From a checkpoint of a small transformer trained on Wikipedia.
Training: a variant of Muon for these matrices, 104M tokens, 3354 steps.
Each number is 128 + 24 x the weight over its row's rms, rounded and kept within 0 to 255. Layers, rows and columns count from 0. Numbers have three digits each. The size before them is the row's rms in percent of the matrix's.

# v: layer 5 attention value, 64x64, rms 0.135, rows 36-63, columns 0-63
# o: layer 5 attention output (transposed), 64x64, rms 0.104, rows 36-63, columns 0-63
# up: layer 5 MLP up, 256x64, rms 0.155, rows 0-71, columns 0-63
# down: layer 5 MLP down (transposed), 256x64, rms 0.129, rows 0-71, columns 0-63
v36 102:156160120126163115114100132117118172124073140139137101111136125127164137133142164101101133137095150191126129115087127139137093158093137142161132138143093130099148128100092105175154130119144110
o36 104:114138065118119143142148125081158074131137143150126158134105121130089123166133117102112097103147159146113140136157109159119158121115123139119187123138124092115109105157154101103155141144169113
v37 095:122157144094138075145153090108136152150148118185111126146139132115091085092075132102122110130145106143118102110167134171139119136138134138119148105109169107146122091122139120158103124155113153
o37 091:128132162150074086092108123133154179116113099138102098119132089135153123157160151150152103092166125160131113111123138121089169128140135169114128123100120146097101144134114145124108160163136112
v38 091:126116156109145173133123122110113115117111125120167143100103167115160165137161146127108150164099123180125114092115113096072109133106108164137159161133100155119116107100168133106107134123153103
o38 100:110096110129103117145093180108151113117147156136156158168134141113142082106153130119126129091139118110098163147141131157173170113106136092121158127158077127107150138140108102122157102110102137
v39 113:128158119099127116156124177107151122093115109169074142137149145136156136131130115100125109152124113125201123121091135122145118099128114123134133155124091137122138129152126113076146171161098170
o39 115:166146112152125116119161131101140107144077098140172104150117115134114149116101155151106127154097131122159115173132143114103145144146116116100137126148117172123067128083150142166111109105156101
v40 101:146142077110113177125157138140137140128149151140130089142121114105131120133122148148094143121173133091111120099200119136131111109139085111183134104084074136141119147130136128127128159120110130
o40 100:125168168111156136074077150123123143155093145126118122084142121134095101110134088134137152178142127122129138132072141134132142123149131160106153117094133144123171162114152110096107137118149109
v41 091:123153150119105073129115105087154111131098068104105141154146135135133116138131106154145088140108105134127141105159118124124097128160153152131193151147156149106137146145158160129107119131163091
o41 100:139108102177117130142125158121123157139127168170130166152098146072147130156156163127164135082136089107147140117145109127132159136103129128110090115119117160132122119118104109079101108141088132
v42 096:151154131159122117114159166105109076145137087139109155149089134079145161145129110135086118118112151121134134080132121109113153128117129153121108122114197149137147104151120098123114170107121106
o42 095:154120118161154084165080119105132144087104134121146136117155121148109099122120122154150097114172156141127132179144130136120077117133145057161126135128124166147120114090139116126102121148134133
v43 110:123130165144119172135106133106140137096155114112137093157141103116113156097096089122130131126123155141134175120125134130150155128103078145148151122122110116124135191136116088121105147156136056
o43 109:140127105185127112124115149133111087117160144151124136116130131137135118156128142150121157118138136138188123151137060129127107130142153136103140155129128089134122136082139107089129147059082140
v44 103:141091144095107150103128148131117171120140159132138125097079138109146132145129139142163155122109111131149094098122159086111087154163123106126110196123113133157118103101138119155157082143144131
o44 099:126114111095128140111066109158132106142129094148110126121118121108130117138175168118100121138120138155096111117120137143145189078104110147123135081173110123112161145179142144134141119155152130
v45 099:116130128123080143130131137133122142130132147132121109107171157079143126091109081148131085174093140142176141127111185152120144121097138081127105132153141151132089114135113180108134125135126124
o45 095:133147106151140103097111107178108150151099117147150119148093123152136164130120152089147129092177130116101141137139122087124092149118130127131164140156118109142146119125159092099133071104134175
v46 089:140116115103162090134130146127138102123123106173142122134112153119155071115133130112134149173131117110149141125140152175158106126087137131089162078146087144127121120186144135115119177133116119
o46 097:136122169136153120098126149115120122135070132143170144137143086150092162136130112145133131104136086115132144136172106121115134167128107155111091122152135118128146129110077121110183097120172094
v47 101:142130128128128064134119130151136109133137106128071125097154168127127149091118160125140157127138061138124123148136074141155096135125081091167108130119126140123146100157130144115161147134126158
o47 099:108097126130091121115138102079139152133098149107159105152090126142086092129142121132131166140099149086134126138135165074137140122123148179100120124134133129145119154143165121148125110164184119
v48 099:140122127109108118108142127112113129145160129126089115141100151141170134126164162141149111110154127120084113118176125196100122149126143122128104150064131130129115139128163126102098074126171115
o48 099:126120126136126134141125166126133156107142165129118127129169121144085119149179134161111102133085086100117128111099154080112131127117106150106114098146149149130166156106098118131128130160078181
v49 100:059108127142114128116132135153159154132149126163128136136103076132129139174098117138090122155155122158123106153122126131139135108157082128105111105145170153116136154120121154136152062111146147
o49 097:137137145141139150118143172128130170133132162123121107129139160115153130108098118093126097150104145083126114095160109128132133082114165108122128139136157057139177077154115154112099118132145125
v50 094:131147124144160111188120080125144133129138155121152123103141124117100136089117142154109113106164140111115107096131118116096162100082157116114155177134137151114150197109127142129111160104111118
o50 092:174117180147090139141172123135109132121134110124150127108113121130139123158113112146099134130148108100088149146094107182105127146170140124143143118090138116151111121173146076072134109118117127
v51 090:144154105111119137128117098157141123115147123108125165177101175103184118131144143144165117116147120103111165155128177138152131136086126134125134134128096160118079091124153084131106149131101116
o51 092:168128121133119149103138102141125139106126092140134152147146114130072109139145140116134139141169105174128127137090108112106106157112100087092115145126141156104217140134093125153132107134140133
v52 099:121157145118100109113159104125166137143127119137134124088096157106133111131116112128114152138139127110110139153143099140081135079170127113102137125166134169089116136137096172126177136189115155
o52 100:164113134127115135161168146152108112146089151138144130130156129098131143102108147123103117110152082111072092096148121082114150145086143152153119186125116123118135093117173130137120152123144147
v53 101:129129127147127125102128136116141142154110105166134147064095110124146105082134074156118135167116153108105118077136108128161159170137133126147146139110101132167070116147139145113129132124103149
o53 105:133137168111093119134106101123164117107091100133159166134150121176101140141088151093151139104127117139115147107159116125156122082140124106152103102179123128106153166106136124103139179129112117
v54 105:162104093144113140132121112128147074114068122105127110115130120136141124138118132124138148128113133124068108121163186149158148119130141113125186105093121155127142146107157098135124164161095153
o54 096:142149148107162124145149121116145129098156098178126095150158088111078128116142092125127169111150082138132176127096118110130154135142142121165124141138081129170118135150116133099107135087107125
v55 102:122166076104193151107132172112131126180091143131105137102135128163140110141134141135108128109093119108132104139130088143114169130163105103157123119124121168108135144121139112150142130139099177
o55 107:113158132183098141107129097114155142044089117154153105110125123112083116114133143097132119138128145095091120121108170123141129144145147167154131141146142104134166111118155138141126146129156103
v56 095:114126135116147095126140095141132173149163139152154131138150121123112127139171130138139159086159092103146134105152103172147149160131128115143110114105087126086120133119098149109129105179118066
o56 092:152126126101081100114157105131099116130153124105102168085124138116106164108105139152142084172109128115145114154149131097127147130143117201138113121134142107144155162120123088154121132107172122
v57 078:122130091121170124091129151121129097104120084135147117159129156156129111133118076123128169145170120128115134153090108156137131163142129125161101133097093100150130101156108120153067149145104117
o57 074:095123119165136154145100082119144113136167132104160130161165105153076128151099142127117093128108133119167144118150136142138157109141128133129137127151079138129131138053099123139108153123146088
v58 101:064145104105183150131175098120126163139102080100114105143113140134146125110139143137100110110134139123103167152111141150159107152148119133165140111141117157123114127111066146107131144142100122
o58 103:101166135149096129165139137168156107164118147113111156121139129091073136131085125133146134122153145124142103132084133103128133137080149104118127147082146094112124141104134116136131168138188107
v59 104:126114130141150117153124113120093131128156103154111153127146160085131126154123118156088141101111158114139141142146120129170144193087134133085132111142129072129127155103095160120156123182138147
o59 092:146150136117134073173152150189149114123128129060153140132105126157131112091136129094161126138142109178115100141110139121111102127145118164115096136172111095125111110121125122107126139152145106
v60 094:163136150101140133128131162088117125130139139144124135117137091110141111143111130203140088079143126099118148130129124136134103106146147167118149082103092134167143132120121114126082178126112088
o60 101:128113117167150106087141130143135107134128120128091130128127144142069139138117162156155163161178155130132081124092139110095121160136093139134120098081129177134137122135143115076149133135110119
v61 101:120115107152135105105141132131112114109113118103134161172106084110159140173067138116106130134129097133115106128118165133115119144140132112157167122139168108181138137155142117131102153123188089
o61 098:104120118151136123168110116137147156144163130131121095128076103127091133150186100129164094130148141139102158145131098135164155155115127103133099107087155167115100127128123159121137133088087125
v62 101:121139164105078120166082138135106118128164116122151128147111105158132111115114113134125095113149069149170139110151168103140141136135130106146157096078149106144117134162163102126128107133119169
o62 098:125100134122120093070153169148128123114118135181079106135138149132126117113139115154148151117105136121142138109135148156146082120081111162129119124149168166103135169122129169118090112092128120
v63 092:153120107163102112085164167125086084137154134123132081159153059114113150130128154108120129153125146135115150147122092112158120119133100133144100145145104144152165137166127131099126116123146095
o63 093:086109096153136140151108125127158132117111152084103111097099175148171131139140117147094143117115144165169109114143124106134148163174085088128144104134150143138123098097134130150120140085149135
up0 099:112136106164096114125152139111130151145127185105124136140089162110115131170137085138121170102118152155130125133139103109127105171099174085151139131097160158116140136132143142128116146094176145
down0 080:122155107113150143105132133116157129072087120150132200128113136109144156145108149147149097144104115113097131098102137147143141128130130114118117105137112149083174153147107153156116103139081167
up1 112:145108130130138108134083183129103093143124110163157097169144147122113112122175115115116127152115134143119137097091151183097090090149120074124140169133093141135133125117116112135119142129136161
down1 114:210094119125117129120146165129116100113110121109153125129120139136126135132133133161129133151140147122084162083136151101150113123138140093130134176158157152110163114132112106137105070101119091
up2 090:134162129159122135089149128123107122151122134136142097126178152129163110122109133081115153143123162104132175165134134080129144101140169162118156167138107131163115161132133111150098086153154137
down2 102:144143164105160097177084117148157141142104131106157142142083078122112124147172125129092117124121142151105132126123127161113101111118073108110099135124100132147127151129170161133165108119138157
up3 106:134112172142140094144147114158109130105157132165078157121151137151133148090116109124110097095169159120175174157127104107141085134131123123109104104134123192115105134139125126146140108132129150
down3 091:127130166102136116150163122134108126109141165143083104136118142132141100119113130171133121155121136119109127157095121126138079103118170103149183137112108096062100160169141120113162123127135149
up4 133:136103171134119083123131138162159122129124129130161152137115153106115110138109104144131112108140110090174128133170102094131150119114122136069173119137089129143133155095123139098175183140112135
down4 110:169093121125131096119127143164154124103124158151137192132128124105086112152150108127129141102189082090169141104130138129132136152136080111089131122134112152140128126122088162143120132107121130
up5 103:120108127113143103140144158134129126164131131133171056117151128119080129101124109131112101148147142142126102152130133129137127128135146127090123179116132142152147139139097180162176097082167111
down5 099:146135115111099143119095171087128113117131142151087117113167105137089119098134118110151125160086128145159092124094181138137164113103109111142164138131108143121160119118134122175153155118168108
up6 097:139132127161139093139144117158185141152117173108125095148120106125120118114112115128122138090133103118145121139107123148146070126147168136051107123125140101131133161135086126104153145164100109
down6 095:119172123081129141107130152157154116113149107130128141124118130111109126107157148154163092155083096167112112113121132117097108111103128121121166163143135096104127119192086141140149112176116144
up7 112:110157166119149112147107105163152101117169140111160117111168153134120135090043101139127140111146127091144141110162105143148124122129134152110092124142092130152107108097110130126123114123083140
down7 109:116106139094162098141109148088076109120108135093145174155120126123099131117171114151123112131124133127134112178122136173106119135133095103144168137110118127107172131166119141115159099118138178
up8 115:117098129180129132124141113125109139144072150134139100170127126114129188058082132124067118131150131143134129148133118172123140124121116180105129112106117130142126125134149135171120142131116147
down8 100:167120136175166128126134144111117104123103116088133128117112123120151087145152129125147117147110172138127083142086116151069156141161149128122144081092151132095145153136113093165136143119136100
up9 098:133161105172141153093142127152148135157135074108139166151133114115125107062166101090103146132121132129160133148127144122086127094151133146130102132088126129129122094142096092158124151121145150
down9 141:114144097096122176085142146145130139110149096108138141148131140139120132048146125113131121155103150123177128143152139099121157097143144089150112090108153097107166115154098120160118133135139137
up10 078:092102091125139137091152095104169122137139112160121109102149142121124155129150139103103110134122158175123128161128121122150157157150171116119179154134129159150177167117114151167148114097131114
down10 098:153125129124106121153094160146129156166105155082132172124086138112117116165130107193150123129097111116104126086138131135134120133114100159140146089074147129106099129144129135106157141168137123
up11 111:090124151169122168173170127153111171120073127097138090118125093135172155117125106155119156103095126141142145148170135140150106154131127124107125148093114137144090128086135135130151129124123148
down11 096:107160139114175131115132094111137115138136164116133153153110145124151103174119139111130140156121137107063085078124119114130138126104122124091132141105130153109144093138096154151162104187126148
up12 113:150118133124104094129149082191107131122169122139139171131090091120134103100151122117092137139094095130149167131152143144139076122127135105107112084128084133142117156117149155093122146128130131
down12 098:085181147140121158138113152105128110127118095110108092125125150114141107139129153116149095125152134131103163122174141135057148118103156145151103127167113127116092093170148111118109161120144141
up13 092:138102114132106161096138142145154128130111145151190080130119128174097162160129115122131156122134142119142141126142122107127206133134141136105162131092114137156140146152105111154147148093172143
down13 088:195090119102153124117129157143148093106132107136186128112101139139123141123162138144117114141142130139133119156096101138164132144112094070140139132158076118106143101167114144148125121092114136
up14 112:113107185104117121118129122101099148134155093112148118139130141149140158128141112153108156119169105146137157101172138102100114156092146149121175147086089142128106120113162113118147168139092097
down14 089:108140086118139148119123135115118169084092125135133182106153117128117101080120115120145099132093174137148132137138122129129168138131117130119104126200129092109156102118169161126107127132167130
up15 090:081095143131143123105139155146095120152064152169129179128148140129145145122121126105143137087147103129115112189123161123118110116144116119131118142088125096104158110122118092108100104133165112
down15 082:114139127120108133164104084091121164175142121135119116101113111118104112125077104142110149123125127121148120160102141156137105167121143114153130095128107169171101170125142145118183176118118110
up16 111:092084105168124145136186126098167171125104130153110131119131113097106143100086128107110139110092145131127140170146103134127103107118076110108111130123131148161081128130142117078140120138128126
down16 107:133084156183106143114151149099196155103123123143059112115126104136122163137109139118139137158144102113104162109112141142129134150152079119135123137117095144158097118141136110117148112139148106
up17 083:156134125122070148138158115126165141127113114087146110142158118101120123109116154110082128146122129148081169145131101123129146114132154129122141128153091091180141126128096093161128105159149077
down17 089:108156135102101129163107113127105165175147122133066131126096109113094145133105107138134156159113108091128109132122123139138109164107136171123108086091123168162149159136130124106171158135144124
up18 125:138107150163095113092129135176089091169098116140171155148132126129145128109126127140118137104130095166129094149121133151152112134146117147075153103127090104124094126122150133104187123121098115
down18 111:124086117193130130126154094150153105134121111126122130142084119135162108126150099157143119121103103110138075091099122144138137134141123101074176137119096149104133156161126135163164125137122148
up19 096:115116134132115180111095094133111117129125136130107138123117167139120138168151108108152079108149093129117184137104096115144123156134126094135122134134156097172144163084092143107157157165106133
down19 096:148123112124158118149076103082141165154124123102066117175111169121113104096164133123109142102105131111134119145136183141153127122083130082146123122134147112125128161126140112147152146114145128
up20 095:133170115123111148138155123103142108136107149144141112135142127158111093149108103114116151079147104121146148144158163092127110108195115135172121118143103153108133147073124101122137126141066132
down20 089:147185132134146134120172133160145156119139124085138102067101093091110147113129141074120148148145144130147128157135147156140142131128156078116125088100158118123092117132121113144148116103148110
up21 102:147121139164111113110147087128106180171161100138133079157124122089150138092082117129139157141136143140125140130143087151124181111126155118115106102123149132141084115122112106142111102109142165
down21 088:139146130112078113123119120143136137162120140101115131115149157132157152110078163121157111095176120120134153140170155127109114096145150135154117116101083098138109174111126097102101176128106154
up22 114:150126118182145128166150116137118133116157134149131147136149087099112168091095067114178134125104116135123122149119158117085115095122125129110143142143129133127074114125139136126161154080136096
down22 087:129062117165143166127110150164127180124109105112148175082139134142097121121108096107138124118099143131140138082158126092146132115159153120149130106158149109134125115098162140102120156106112134
up23 081:148113118135143133089161101136141116100091139126126130139179152129173147130117143108129125077158119115169126112122097141079127149108119100117171187109162102128110120124135130132121161109179108
down23 101:130138119112086128133098105098143164173148132111118167085107127129123118148130109117125158158117119086130137132125127120137095122111136105170091073113143158122111168132170143125174186127117120
up24 113:145096136145146164145090105171118134104120134110089124158128098119084100133129160067110130130135119120141127111074163099114113127161121119079132138145110147149117126117134109162156143074135132
down24 101:111125145149148166083141128142165117129144108160140123093122168143121097075141157150120113119119115116155110135132146123158086156087144095170139150076172092143123110117097108134119148136133115
up25 092:135125127132144121152158105137041121149164095139127098125118116102136131122112113105113141126149116132075135174139141131132137106126131123147144085133146110101112112094113078136161145080097163
down25 086:079144131107125141118078130162131158101122133099122122116131110134102143113165115081105175117091145114095113089137140149134120167138097155162157112100151145128110130148152185108125129156131146
up26 105:134092110102156133106118112134151142144111131091125139109135162171120084124124177100115127114141144151160083128149098112114132135144155140154094104102140112179086168095130137134155118077127127
down26 122:131130126142104188071139099100103144114121134124179120125110115097169136147115134115140125130135123150130103142149174174177120089104135112122089114151162119132153130128104143145122084117141094
up27 081:103105119108128114066126120126113120114077127116121165153116138144123121102108126114154138121182153144079130128143128068138130124122133131125119163127148188144120148080133092105141123119122179
down27 107:146142105088151100137152129110093094143152147142129123110137097122109132146116114165125142170133106077098120141106128119147107146071126167140142160124111139105119102162203155156131119120127130
up28 115:116096128148108068116139138125150141165152143125148159187115143164126133115104137131124102142101125130135144140099111175134090123147114104094117108130148121122121158081171130118157112093098081
down28 109:134125116136101086129114172130164077122151121139081153138142110101080148095167156128120115117124132094165156143084109150120107123133095165150132129125162139143137147140158118137092131093156146
up29 105:147130111179126120099128138125137103122093127135102144145101140150134180102094102120159113089175133154114115150132141150195126133147162108096151141117122158118143155098150121105107119109178123
down29 105:127109120126127146174117150098149119107116180094143178145106114160157149114088069108136105137134140111105122178126132128139105113155119090121135139147079117115134146119180132137103130118157149
up30 115:125111101124124084108151162145127127144085090140096139132108133137117141119138113114134121142098113133132116119096148183128088122170107124096107161142064164140146179133160125096140147113101151
down30 088:120102116131092136111154140149101156141137129159114085115127134114119138109165095127155115141154126145116102177159129087116140110116142114189110130078148117182118173116160119146113094121100120
up31 082:089118119112124112119144105142156098163178111137143115092143125110132156134136120133104154132150150135105137162148164129123151088165162153122152125108105129126113107098171101092084087086157105
down31 084:120110125125160099143142136125125156151120102133109120154103138102091166179133155133137132094169104087112154127132117152090076132115126163123113134109130203166111148097115137104131123118102133
up32 080:165115117103134128156119100177111094118106116071162097112147133143133161132107103114139069121149143133149150110135106150102148079145117115106132120104187128136095130121147097110144120160132142
down32 097:129173106096154119155126104160119156170134136116125124109101116140112094117115134149149136168111103092132137147121087147121101160114106151122113079070122152144131123146161168099141173109154130
up33 097:126128127117166113127121128119138151124111148139168083152143167156120128122147102132087124133131130133082122160124133159147147134136066128104141182086113158135092116145129113120204144116140129
down33 103:138125121070140110119126126153158152107130095135113077130171092154121133158122125131166129126135119128127149141115104155136161131134113145108120128155090105094091166139130162179079161143093121
up34 110:139144088110120145119181169138098117157120160144148166141114124135146123135115134077131147153111117151164121137098150168158105133129146143119134117148102142118145074134102125094165111070149112
down34 103:099169141118108123126127142112145168104129147117165152135125119144094121180143127082144097163093156140140095122112117127090131097121108137130118143162138116126187058111095127133120143138153134
up35 096:125098172147137104073123158094111136080133145133097143158115119095164163092156088114140128095132105120147108139122113120149120133150151146143168182115125132139129163114122089156156113122140119
down35 100:143141101074143181148128130137134126138130159161120149107120137130105120166095157123106131114110133110139138130165091123137134148115068112163082107157147113148116075159173100102117125131129136
up36 079:155122121088116110092101139135124115147117123101147095101155106125122206125111117113115110132106131155109125147099133115125132151169147138106114106074135140136119175125096137127143069114173115
down36 097:138122133143124081121141101100173110165140096136129100132103132154113164121134123110130170147149099141137133137113147107109088137172185129148093102091131096114152162141113097122143137116171097
up37 116:137082118143179140162111144148101157140092135141139151147153158092163111148120168105113145143113114105146120126140113124170139120185133115111113107123065144129174142156139127123144099146148119
down37 098:114085111141114093124129110139143086093086119138101141161163145128122131149125160141147118138135179091135118165093133106144141139083129166115121155128089111107104127136134193164128122148107143
up38 093:140158127119105113166112163130081088113109126114192128135162157095123100143105118100125127112146111133100113110101088108080112133143130127102160104091080126117107142131096152158147144123122139
down38 071:148097130130116139091111143169165164159097097083095159158135127098100116107151128107113126125114093099109129129170155118104146145125150160146076135108138144116138153112187130146143152131113117
up39 083:123151122129149131137180073134076132127123141105153078131138112106172106120164138128113099113173143126117142161158139088145118108126138145139160177140098140153128101119078104120109128131134113
down39 078:130156114095129124179143109117124136178111098132099108108113133117096162165117118144142145155136120093121128110112128154123113171123154141075115104095137182152131155123113147074160123107128157
up40 098:096111136104113111139146130128149128139127117167171101106124084080097133148123168110117108150148086137136123114124112130181127141118108151098150139106095169092086109076119126132156135115105103
down40 096:150166166100149104101153152114140144101105085115124117102116118124161145096125132090100152136138142117140134169165131117112132097137088126151119126160101161104156104128154150130087116181162107
up41 087:142101113181110126134102132103135151152140092140121140127142132078160120127123121154081114161116137155148123185119096190098126144132180149128127127117152146124105120143080114129112113119091131
down41 091:136122131161111142072096097164122155153126113103075163114134133091125121133107109123107173118187138140128142161134155158100110163114129166158065142129131110148110123118131116132140130131125134
up42 097:095112139121121146123115107162129101080111075148123116130144126099104135100123087083108158071151121153144127152137120138124141078122076125119151123169134141139102093129142089146158122121134110
down42 086:135136154129111148110173098136081138063122123122163181150128100111139133116136104118110166079156131123140128111137103126147170118134126143128179140116139090145117132120114115139102071148150129
up43 072:143140154123135147098153130131091147101139188123140123140112128133192093119170101173119099117137099116110160154133116112149135115133136140127125127105102120129065126080115093119107110145112163
down43 096:134126114140111138143110103094142155150118113068100128136128129134099133156137133107109086149147131103127109135111153136150123148115160131126080101093103193164156155098126137126163178096155123
up44 099:140101144125147145091146121127098100168121094163120137109117115120115106136101137098111130155122056150138132165109095170154117114146104145176151130151094157144092147158129139132125119138089104
down44 092:165141141156125107175140095108161119123125164081151123102151125139125142139114099132114123088149138128094139075105116107150100148130099123125141136119146087118170139137119123130082143147154192
up45 096:139128076144151114130105107107127092157116108182172134130104105124134105138124125085132098107135134135147159135148107148115105125116147062137149157099083135164098127143148151101118149137094150
down45 120:129162113109080106139131128149134112125165148110097107149158133115092146171135142169129145153081133144090107149074162157105134117087106149114120097127139133092104121113144112151140155147145163
up46 093:144098117124137168156148088117117134116125120114114126157154161081171110137079122140099116082113120119163111158156104148094106138146109101128179114155115105120095106112137108150130143084103128
down46 123:133103123156110099134080149130100129160130137153077125103107111115125102081160097076155138179177148114119131162131146090147117109111171152140101124133127148135105162156129127131144122137132124
up47 104:096156121168153180145164152117114124126150147110119125138120129114149135132154128123051161081115123163142152120127125186123116092136160132103122125101139145102105131107141160078127122138136128
down47 087:196137136093121094135153122138124133074147143112122096183141148118125132150153160119103119121108121120111080156121126107092140112100146133160100113126130089105172148135132177116117145137121107
up48 081:133147110154115174108142112095094152144124125157128125134137118152168110146150085151117103101130131118154178145113106103118101139137121127127139154139171110133132179118107146159181171178118138
down48 079:118134110139115147155102133102143136168137106117091112112073092129099125129110125100132156166106162120131113129121164152149072138133156098139118092102133146162117160137176129123179152121107151
up49 070:136101134095144196117153091132129130088089154137105108166121140114167156102126115135099093114109118095155140128111115160145090139156140127145123175137175118161125125147143106118132101108103140
down49 072:138120143105128127174092155138129153161120120096118144145092118136139111148112137125111134126160119142111077155141157121104092128086110107122126110168101161099100166174122163103175130164105125
up50 120:138103123113102149109106123137088144160169170153140108123104186135122116112087103105115130163126136131127153143140063097145098131132157108141103105129149151103127104125122155163131119141131071
down50 108:167123150121135148105091133106097153111129119096102119097144131137145102172151117111109170127145153084141101175159126117106138129158113159123101116108104183138123095131159159153138088130124097
up51 108:167094152132118114125133083140146101116116146160093165135124114113151129119108098147122157114145123150176122109138132156147158145142123144116113111088097129159120115148092114075100149070158159
down51 112:088094123130110126139148081151122169136129145134130132146140104099151134160133114160154121161084137087121114166132131158147147143078102143135119167103096112077107118117120158150111112109160158
up52 112:157129138139113149152139165120152138162146138116134133100153109102117107127112101116090075117143112165137115090143084175113117140124112114199166134111110146132095124112119173113148153100139123
down52 092:149186122128135130121146120139157105134123126110153192092114115118121113103122129116091118112164128119140094149159111137079177129151112111179113131096087124126125158115165093120128158139143109
up53 106:145130104145119110133069132142133128133155118152104102145117093126129118159124117140154138092137123120110141124136092070166130073131126108131158081156132147136129160103137134177144148095158082
down53 085:108119143135160125149145120165127118143102163103115102154151083117138092128163127151195144136135144136123078100105141114080098102149117107106167108118100131134165155126120128162097106124148133
up54 084:123138103144112136106087153160138109162106144150167120153118139155133106149152156123113135094168141145100146120126091130115138120152093093111099099096092149100130134064146116109170147144116094
down54 090:165124151166081096146152134130118148170113114118139158132099082089098096118146117135096167133102160105127153114158145148100106137113115109125107124129130100098124102161112160124142149137144184
up55 108:092106115126154108175063134134123132115082112120101174104103128123098129168137141105124139130152153130156143116144124080136112141137116134159123177100154134143128162101107124128147116084171129
down55 090:109123141160123099098146129118103134124172101150118089147183105173121154155117129097162107132119159106135072130092131131117122176119167103167102104123136118166146105147150123119125126108112131
up56 106:123112129103112160130101117137142104150143117116073144135111126105166139119138087119103108103130109142089143171155123174163141154133147107120147081132077135131099107134137108123161109086103169
down56 111:135182147146143144088169093118132111147086146166112087137127127111120137122137151125082151146108090157108119095142119141139117159125089146116096110119146176107115167113104125122177137146130129
up57 104:112114136116172129094140122145087130132172134140100142146146141134118126131090125158146129130168141140138092169135114184104107151182138155142128137129150113099119163113085100162155114081134140
down57 104:113106139137103182122093094100149145105140142126152121113129088104155114153133167108124099140136150161118128102099145168131119100123097132078122144142126146171174097143090111153121138169151122
up58 109:145139107130103130143064176138167158156123110130159154132138131109110102156111152136196145118110115129128155126157169113121112097150126112138143166096094144162104157112128142132137107092127111
down58 103:133132139133104082114106137167148148132141121108119119108173142159076107104174120120180156098138137118136129154119101136100137165130115130128117101090134150154144086172144080138106147130103126
up59 083:131106111120113158107131133140134106140165105167116147093166141145126150154091114133088149122136176140142144138122144112117168078116141121107199134078124138143124132122108101131135139154179154
down59 088:123130146164166061118148105140167140131123143148158090136127075145148126123151145129133118130134098132100146131142090141142101148116064115138134140161120141098118144101156161122140092104099160
up60 093:137099154129092090133122137138101090148142160127128117126144177107171168162154099130115133132072145120101174118088149145146138118105168134141110110158152127124104121115146120164117158118154098
down60 099:093158138114137141109163129100133129115118122130077114106137110130111100157115092187155140137145080121111118105074127135104152190134130120132159125107118128167136137116175124129119121166161148
up61 100:144113151122134140109109148117118109112142107183123151154086153089153107115121115106114159132064116137121140111143096127157131142123165130153094214126152119138086121123118145155137110137129131
down61 120:115102113130114090157167148167142087137128099105172119125161135149109127144134148147115149080151118138144160114169134159105082093165106093123148136161147123127155083122119119114123128106093122
up62 086:116140127145155110170110127192126146134116144155096121112099139145171123138141093124089147140067136146141164115128156117122130093175146098135125104124147166149145106124131127123106139110163176
down62 072:143162131130125131149150162095129102139130103122091109061106118124128158165123170125168109150161156146128113123109174121129130095113079132113133100133107105124132119085132146163154146167104115
up63 094:133113105104167108147166125179075099137155086165121105111135143154126151105105122124118120125126116099159137184166122136096125142170164155110125118129159162125111173120109152143132119116128125
down63 110:111136109163089132140164097122167133112148148102070102136170103174116137116091180156101112125137122128134111128112148116114120149092129129121175172115114144149145129109089114133105126159148122
up64 087:128129121142141087109145108109089104123121138136126072141167117124119131194127132090129128100163139127107140079138141116131134126141142153142137147131182127125102149073118131068122139107097154
down64 093:145139115140119139119122142121123123143126096120094137128101119132110097128210114136139159164109146123086162144067154082096118150170101097103115141110120131132152121142118135159128129160168122
up65 120:156107137165106103184134135143145118149136103162132140141100107143140126144131112123146108062128102127086120138129076112132138132130153100161110137128124109134085158119137100172171173104111135
down65 120:166090100158128139173167145118118109127134164132163119127072133122126110163165083131103113116131085080148124149110135086115133145123144080119131143128124154144152125117177129153120105118137124
up66 093:102124119093152137150145126110115099148140139156176147139169155156134143141129134105105121158071182145114186113139116118140169148110129160135117177141128119141090136155147093147120146130140115
down66 100:134151122137107130106133101121144141104136142160151151105126115118175132117144185142123092121149128146122149110107125109151107087084148085146148116175109097086155116140134128150088129157079161
up67 133:135124113110123108101101131172125141161124142180112126106123131146136127108135115079063154080133111140108150107149142135151121076158135151074126128188120113133125106126117153142105146112125139
down67 132:192137091101124136115112166165110143119151125172119122126133147093123138090104142102139126151142087160147168154104118130112136126167088124104095112192116112138131106144133137135096127111130109
up68 085:143112124099161126121143149119141101142152165143170149136111154119131148105129140123150085096118100128137112092157076098109123091127155172175135125112142164120150127109083120116093176117113141
down68 105:134156102139126133120168105128150128125140113150194117102146120107136111152105157114107119148138151123124142160149129122143104140134125106120111105187131048093151106133121117146089105170111098
up69 081:112111109137121126124127093160153077130140108125150096122110139119118137150164106140103109149108152101147140146093106160123192082135149164108134123093172092099080133105121127143146118098129147
down69 093:137133110105101127145104143133135185185127123130135134095112105129120101122106171102112139147140120119106113158133162145106087128114135106145110056117110157126136184145153160122171125132115110
up70 083:099116078082117129121166133099140103154143140126145140133149102141117123130135096138127098086170150109128136155147159078133087113179093126146156162148091114162159140148145132132140134120104121
down70 108:126149132112133135159132112121112179172151137117080118122116114119111125136124122107115129152117099119110124158105135133125093197111121110138103076090118187151131147145138173115145161097159122
up71 087:137113135101145115127156108147129134090129149105120131137179144113114131093073111114107079111116138157159134158160158154143166149134163119112141106135143160108117168134101086161157104124162150
down71 105:138180083174090129114145138109095175126134136136114130142131112143098080120149122137123162116087104121173089143126095119111129168117138125122149114137141089098125134156137101130136154152174107